Each number is 500 + 25 x the weight over the matrix's rms, rounded and kept within 0 to 999. Layers, rows and columns count from 0. Numbers have three digits each.

# k: layer 5 attention key, 256x256, rms 0.0609, rows 221-223, columns 0-255
# q: layer 5 attention query, 256x256, rms 0.0711, rows 222-223, columns 0-255
# v: layer 5 attention value, 256x256, rms 0.0518, rows 192-201, columns 0-255
# o: layer 5 attention output (transposed), 256x256, rms 0.0482, rows 192-201, columns 0-255
k221:475493515506497510480511509497507475490466491529554513436525479501463404522553511598502411490530514505520495512520508498468507462509538523522505508508487511502491493434532472533483527519507499514432498489521510494523489527491507462489477537501476538509516488506508523477484482521500461488484492507534455502557513484457485499481507518514499499524510478487511496498481500484496500503483379563510491501517495503518557506506439479503503483489526507467503488477504477489522498555502479508437504488530504496526597472497498510494481563545530504488522490487492528529514499547470580494511491504496581507511483480493491504501475503525522501491521523512490524500526500499465484529517512506487482497504519518476492488489536480505404506483485508504509493501533482497516499485481500
q222:468504488517546529513494486529589523509487501473521515501482462493462497516497494513507503526519476493507524493514505524535508461506469520487478464473494485514486511486516521493488530494532490494486472526536545496500521513492537510468485497500565504490474497473518497507532494524527477481519495485502509508488524481521541456511508442466496506495482458513483460503519487515522496520555500517461418576544517531494511498440496478518493521494526474502472527499541513503493552473533518465507499478500484478470489477533511463497474516461515492465489486488448513501572536483474529498410501457443511506447553474494535531495489508463459473468501471536512466477537503499497525505512529531440468490494515475506529500519511453487499511554462570522498506476486497508531488461536429
k222:524489491499505525482485503489517506503494547489436490463501480485516459501515531570505456474498530472520481502495535532504507428512469480499557547477468493556531525490509509535449479478504510516440503465502496529510507509546484446516510538503542516534535446510515482523514488508518488488480458450469493486547510498539530490501477508441469503531534478471480540513461503515495522497504475492513455532505552517521509497525432496484474472490534483486497521467523538486444528446510475478486492501432470474512540490509498434553526534491508499477538502533529496518492479510522513544475484468522547526475526491475462470512483507548483473520482483526512513500507460506521514477509519557508504492504453498453491537500550527453440523524457529478531476451514496520503504503472475
q223:476559527510480518489496479483480508473514494483504536490484501503456503489510471493466518453518504505539495532505498458513542476507537460492502512546488499554500478490504502485518503499480502521499456511523539478483515496474501485488585496524453503500544516499500458511499522537455459540557499474407502564506480461499507524519504450484515586435526509461529511520503567485518521397515507499451507475526477501499501481437494558516542467512497533492526480514529536512483473479509530496488509526468505555469491529504490500454498473488489485480483521436517527533536492494541492470538465481471504494495480508536536529466545465504504522496484425536513494455477493452529492498469514521455472477482502493479500499479472538495501438465548537464486473518517510486449578508501552
k223:499528488535528485467479486500551481498553471490529512483457473492516478481459503544514487425516450516524519515518475471522506533479481424514501480502575503520554513507450498515484436511498496492494535474502490507512490491529515499475487479476515486496513519506520491480512556518433517534476521455494493544459538482468568519536503436522522459489495564434516471484506528444508514468460433558503520495463478516492431492504444532495519519508569507444485503490461553520429525441508509482495550537502497500508559507460467511473506510506524506485510477500484531555503523494555504466506506504444568542495507539533514566491563496534493513492480481490468499477535510472511493524466441500450473487485480499520500526491464464492493459468517481518500530518499506555484492497508555
v192:517504468504497501457512490516464509506493480455485515519509525483549495564437488508519514528479515480516470548484515496512515500508556530507507503534493509478552491492473540488484452506477519545492487526483485479499510487495511472509495504530501518487521484496510532462495508457532493479468507516496497489475530464493503493490479516516512483468451502507524533482499497499484494482490497490500526463510480516437511547531492492503526466501519480518511495531481500472492499476440483502460481514532500501502476535523490510522510491495497485513528500485510514521501485502492523515530551501495501513478488531516471489517494484531495509500499520488469518504497491504523508490472507564494480535513498510481498460480512505488496537500485485493502505483457505480479511496472515
o192:505460519502490496478506482463546489506469504487485497499499509484508502478495538532536485478469473510474527478472516524494515469504443521476514541488523493504477472498522518542505506493515524478492489440503497533486515483556489515456525538499479489523511502455509546523511479520493514503510488463473509560517487531513486496533523490498506493532502494490484443514465468527454539523529518528475442504543518460555485477483488518475500522487468538507506483503500523530502544522524486478519489500502492507499503487532503490524506495502495462464499486526475439490509482447539520502513538515505493506492479490494486487490495500499466453507478490490535496514487479525522507515449498529467529493495508487505509496509514461478504497493497507530476465506491518491530518520531474
v193:471502499461489456509518553497529512521544546475494501503531460488548506447498525495480502541471456499487500492497515488488459510528480492499503524477488492518512484508529509502510486483512472498498546487512447481490470510513505517470484504466461511498464497560502501494476496494487511517460500518520500486483515551505450537527516475496493481523551527513471477513481490430494511530533493493517421473515485502506495549496487506501508515494513488513506482471486505525485530528476525545508507517433489490497522510528493502458497477498511504544491475483497544493475491545512505505469506498545497533496522487483486481496508528500477501466514544481489494474499506505504478493515531507450524509492520505482568472515492450469484539575464496521506515515522454512483515474512494
o193:513502502475512507452477458498473496515507480505514532495493528482469516540510523445514492462499484485526548487491485488515531488481536489468508497472524514541506512490479463514502498530505499524494473467483543496508518503515488475498540527511515488450498501549485519504500527527503516490500491458423533530510504459489537493492503475520499485501489499496521472542519531475506449455475482492511535535491486553488498471507489515486473491466514512492522511494510460489509429492468488505499478510559500501505468514475521488477486487466497478491512531518557488497547500483520524469524507497491510480501497507498532489500478477515508537532517461538500519489504528494503515492500482501501463474519505499493484509528466538525483484466511524500547497523473502549514473560489518
v194:559468528481512541488479466489557537511485513530562511511484506533431483503475445505499511519522467531533479511534469569513508490493542490453534479472493474530488570503476530486473477495510477547496459527496571505490505517543491494442506485497486525493468512485517466492541492505478502490485507506483498476500514485530496487499484496492596532554468532503489515475503526486503521484545498506530504537468495527498510497503513522486496473509488496494497495501463499503509504488553490491520493534496493515484522461468488469529472484495483463506511482518503547494550521460541487452487478524549492515546496466528494494448512501554475497493513522522529497481468439522442479503519496491527537515480478510543458477459498509514498502464534530513539495502481512503512436489514501
o194:474466515488461493483534552502477488500462459456511496537523496524519550469531517512484523498536497498484434480526566481521497502514507497522475505547479498458511464500535520570486501502507523516516520476487475526485510510456510492573486499481531490484522485501520495487530479479461469503494508484546506544554463545506490545457496539491492509478525461496554473514534466526486530453462481524502565472531481513456526522489485475501518498486486493467535549498521500538507504531511505508506512501503488448525470470521518529500512513514504489490502479489508524513430500473416480523459473500479490485512462492489510504541532480489485507462465526498507488529479490477508550504549497507417512451543479469469535491501507448494517548493434502494510507488515531509472563481533477
v195:503514518488508498502488520490477433484453476481479487499514478475474474506535505510474515490510515503519510494480556459512470489506524491515484490553502525533529505514536513520484560504473509491502501492492519517523479504487511510491546495485503517512522464464480520521488496507497495493515463499439512529519516486470569445460492507560494532444489421508488512516497528528506470511492511511477477524498501504521483468521485475486501506519523492490488536504566480478521447496446468504487534468576509510486477568512509474568515501526494503467552501476455544502541522532510513512563476454510500472438452504492539487504494522512491499517472454535555495527468534520505499495479483539483457506577512501485487476520496529474507513469490484494455483457544511520513554505485468
o195:456525492519472533514528458525513524498469547503506476472531539495508499488466510499473481522474518464441478538543490543520522504493435481518539480477520531496495502493496477497496494495500523489512490551499493495487478502519495535453483476553486523479434520458522472489475487498513526506523519625543507419460518491549504497517511516497492479493476561474518478454495518491506574561487510497471456436504504514485520538513509528507470521532460543506506412492487518515542505507532520514510512497475486536462539450491478518494490483493489545535460484532502477488484496514483528501461512521476457520536520503495505514513537462484516477505517530505482508490520514518489437496487510489510496521499510509506494501503503503515482486503540488513512513527486505413476470469464516
v196:466540542506491520524511519538521509454472518521513510505469467470506484488485530505496520462512534460540468464489497477506512502515493536471500540509537497511521532489518503514475512487489484479498488492479495475533489509489567518542491515493523460509495467490509514520505497480544489483515474487519494515497517445501523524473504477545528483495500502498529512508486500544510478509563502497454465491492509508494512509450522472462491478539459500490527533504518522471475469493531469513488522523444459472483492515489455474507513508524484471514537505471494519484515497522482529477478555524510509502466501493509493511494495577533515499508510516563489483504491523563460515460471504529475484466518516530522512490464492488521504541523476497452490503484525497503497509428498499
o196:462439479516479486498497512478447467532511533461515480482512525488466534482474544491495509493474524500502507498523514509474471533492478508486504505472446513499458457535502475519512517572523483484480512513480486480487526492535514468505486484539456506503462483528514476506488493528464490484514557526540532528513519518480524494519512498529510485488512533493466460489501520482452526500450467506514551522502453522502511506526505477512479489483459478476529498463502506476535499542497495493499499479536521510477512487473516503496485472489511544513493551527486492544513474467505513531573493527508494515531511516467505495461533460462501447514539468469504476510518482515533503523520537482532522490509520450540480540490463484500481540461507478561484523471482505505508518552518515
v197:447530508481496491486498452470452471479530488502530471495481534509514488528491480501528498471548476483454484530515464524498521509478512491493516474421539526473498520494471499505502475503475484563504461507477543484492506506522501506561479493532524479501464480472538550531509517481493527485474541481530490500500516484507536515515505510474525516482463482499601505520543481582488521484490510507431551488463499540468512483492505500506499450461502513495477542538427499501519504461512542482498446519485496454470507424505472508499500525472494474498459535519472500497479527479468513503472544534441489491523524522455493492542474563502526518461525493512502514510507480485481514479485539535487512523521512582524488475484492505484490513450498485522509486509441484516487493491463546
o197:516464456493526497492480519523549496467470514515475499532510430509529499490454498506483529496494538533550499506476515440466532496509498499481490523494465493507524446506518521454506564473531468483490504483505445515483466496471470509546465491481470545519551519513507464499506527549480459526537515427500510556527471515463518466484513445476481503548518493555429497477484503504489497475505507513504511563489529459512474490494502538529521525492505488450511488493478473494470527480505476472514548507502509494523500570491502479546503518515506499508543500495473534492505463488521490538555482508535534482480493478512477536483553473480476414488525502462499436440497449498509519528481480546516496519494493431495521513487509471492515503518507505497509476503545477513497509512568450
v198:546502524482480547486527456523543517500492558461500522503488509523497535496442482508501500484438509511500520471478472474487480503508501484543497505516490478500509573485468502477515493503509491509506496471520426454510473502477534509516543497477484518505535477517499446461522496517589490512534498505504529497519482481509523541504507563455504510490557520512538535492485517530518452482533486476533481439498524494500493510541481494488494480546473511501518465494488487569476463500554495553485503486438474483510514481478489531474503496518493545530502480528525500514491457489503501488478521519461495512468498486530474500499559467518475514504538522511398495499523521491483498508477441545478530433481519462494509482461496439533498466485581488503528490498516497530504554488515532
o198:508513468440503457471491596488432537539508467503495480490504507494512510514501518494505473516503508496514510480518582550457457491478519535487499532471489509465463473473494535523515509537479506524493522506531457486548559524555508450469514519500522495461503467458515572546495484463462551477474530488418516563519525497471448531514502514500493500497514461538447458525479469517498522508493500555492517509507489500512526493483496439492510481480527467484536529464532567509501481486491466459505524486528493528523497484499518441540481455518531464494482516470491508533505523486459495529527473512508507513516513508494500480491472525486506513508489496477540523535540514534460538482474532457555455507555519495481483555490474526500491507470420468475489501462507456520502502542443496
v199:485527548603500511533509465544453486492483519534502543499512468474443502525513533505501512464498523503548459504528527449495524483452497524479535512539507509511482491486496506475506537507526491501491513452509540526462546508504528507514497510551523481497504505419486494484488485500493497511490456492490493553506527472514543473476498508483511530473482511480525538475441507499498490489533490491450500471525498489464493460415519493480498497508485487513507475517538517466488487488546483516525492452456494489493500554503471505467556516503491512530528522517566464489524457517503478466500520483526516499452526488530501493509513482507460520514528494527516494501498538490505506487471489517477498483471510536452534505500492481523500509504483504464486476458492516477497531469513518
o199:474458470489497448511515497447563485479521494467524496485538507487490511482539493488474498528503496511464513498455494530485482504477471499498483496464504482466502560535476476545504503545495504481491506555500503478496499475511496487527456488539460490532466494509480500501475495455502520512513485523562497449492524537497446487527517513522505516494504554506438509497493457536500530551478481502493466501510460463500499510497512484513513516540485485517526567496525476490504493510499488547472496454553511494488507498515547547537431523510519530517471529499432472500507514481482496516534494545509513552490436517488444501512485507458529454472511511489518502521519489509505510498497539472537531513472515488515529519467486518491511495453550469537461483485493472451500513601506489
v200:453549489526496501521477524543530539511520493473489485483491463540443503506485517504515505476497491494511506472519523487506546476461493496458494518477530455471483532510501458529490492504511487497499491464481487535515515507523532521479553521539495514480489497504505494477518487505504500473449495499551496496493515481516532531501484488461516450496527539486460560546510519496502480536501488487487489483512513508488492512426506497472486528492505531513502473504514509530468546494524451516523515485440524496505495549495504497487527506490521506488558475489473515486567433520499479453488516472482500489475556505521529492504466516523494500536528512532500512500517492524519489474499483516514508514487482495511495514499506485499491528492448517465500522485524491535469538495483498
o200:514452459493497445537504461492483415463506492487550504479476503461474519464548519476517478546512473474508520493494484506517485535474489484495515510510517513510486495548456485502550475512507484489476499553472512499507497480522503476531472520530505494498512459533497482496527487493505520504552535519455530543499500502449487484506510506538506493472497514507490482509494519524524486485500503495494489508507493485527487464490508488489494488504469472448524552505516510518497460512512520477504465487579519515526500479522472553535488496515454500523450518489510542501463485473481514495541476518526491503525480506503460515490543474449488508462500474475498494517508540503475531524518519450511511490483516528530497479477502485505501523511534492533477525468474536519540512521498579
v201:452529500500517556504489518570533560515452471503426502510448514536496499568429475513521515495495500461504482497489485499516537476476556565470494487494512460445515527513443468529507504504502506512493490517452449490534531498515482499535482506543540493490498466515488488439520485476537467483483547492513486504481470476517495550514477501487515488509483523501497539498440549500499481526470497504534540513503547513457502507487515501497509504517507530530556486501516496458494498499532490512494471506518500515505504512507514480491434514531517517492565472483506470461553506470499507496492520514457508494495561507479511500494495466495475474514517487528466493515505500527519517501486474500537466467470480499540435522499511495566482512453490508498510500502428513489456464493475480
o201:487461477513507448523496524481448429486505473477522481491478473484500523453539540516514497522512463504500532506501515520519477519518437497509484544584483532507448462497497560524558469488525517439481493477539503505486496466521500498497506498451483480454502479458519530517516510495498540521537529499528517571546504505427467505514533520521517490475489488523472497506558465512475495497575497545467448523533512493545503481509512470510510438491464462486476504537518551522461530516500498496510514487528504504477494467528481482508536500528512465480458491478457482524476473477507507480548521512525482497488505466514461492442478535470482494491469531478509498516476507503527526519495534481533532494503521527493476482468487438455541541534505450530470485453504549521547551488509568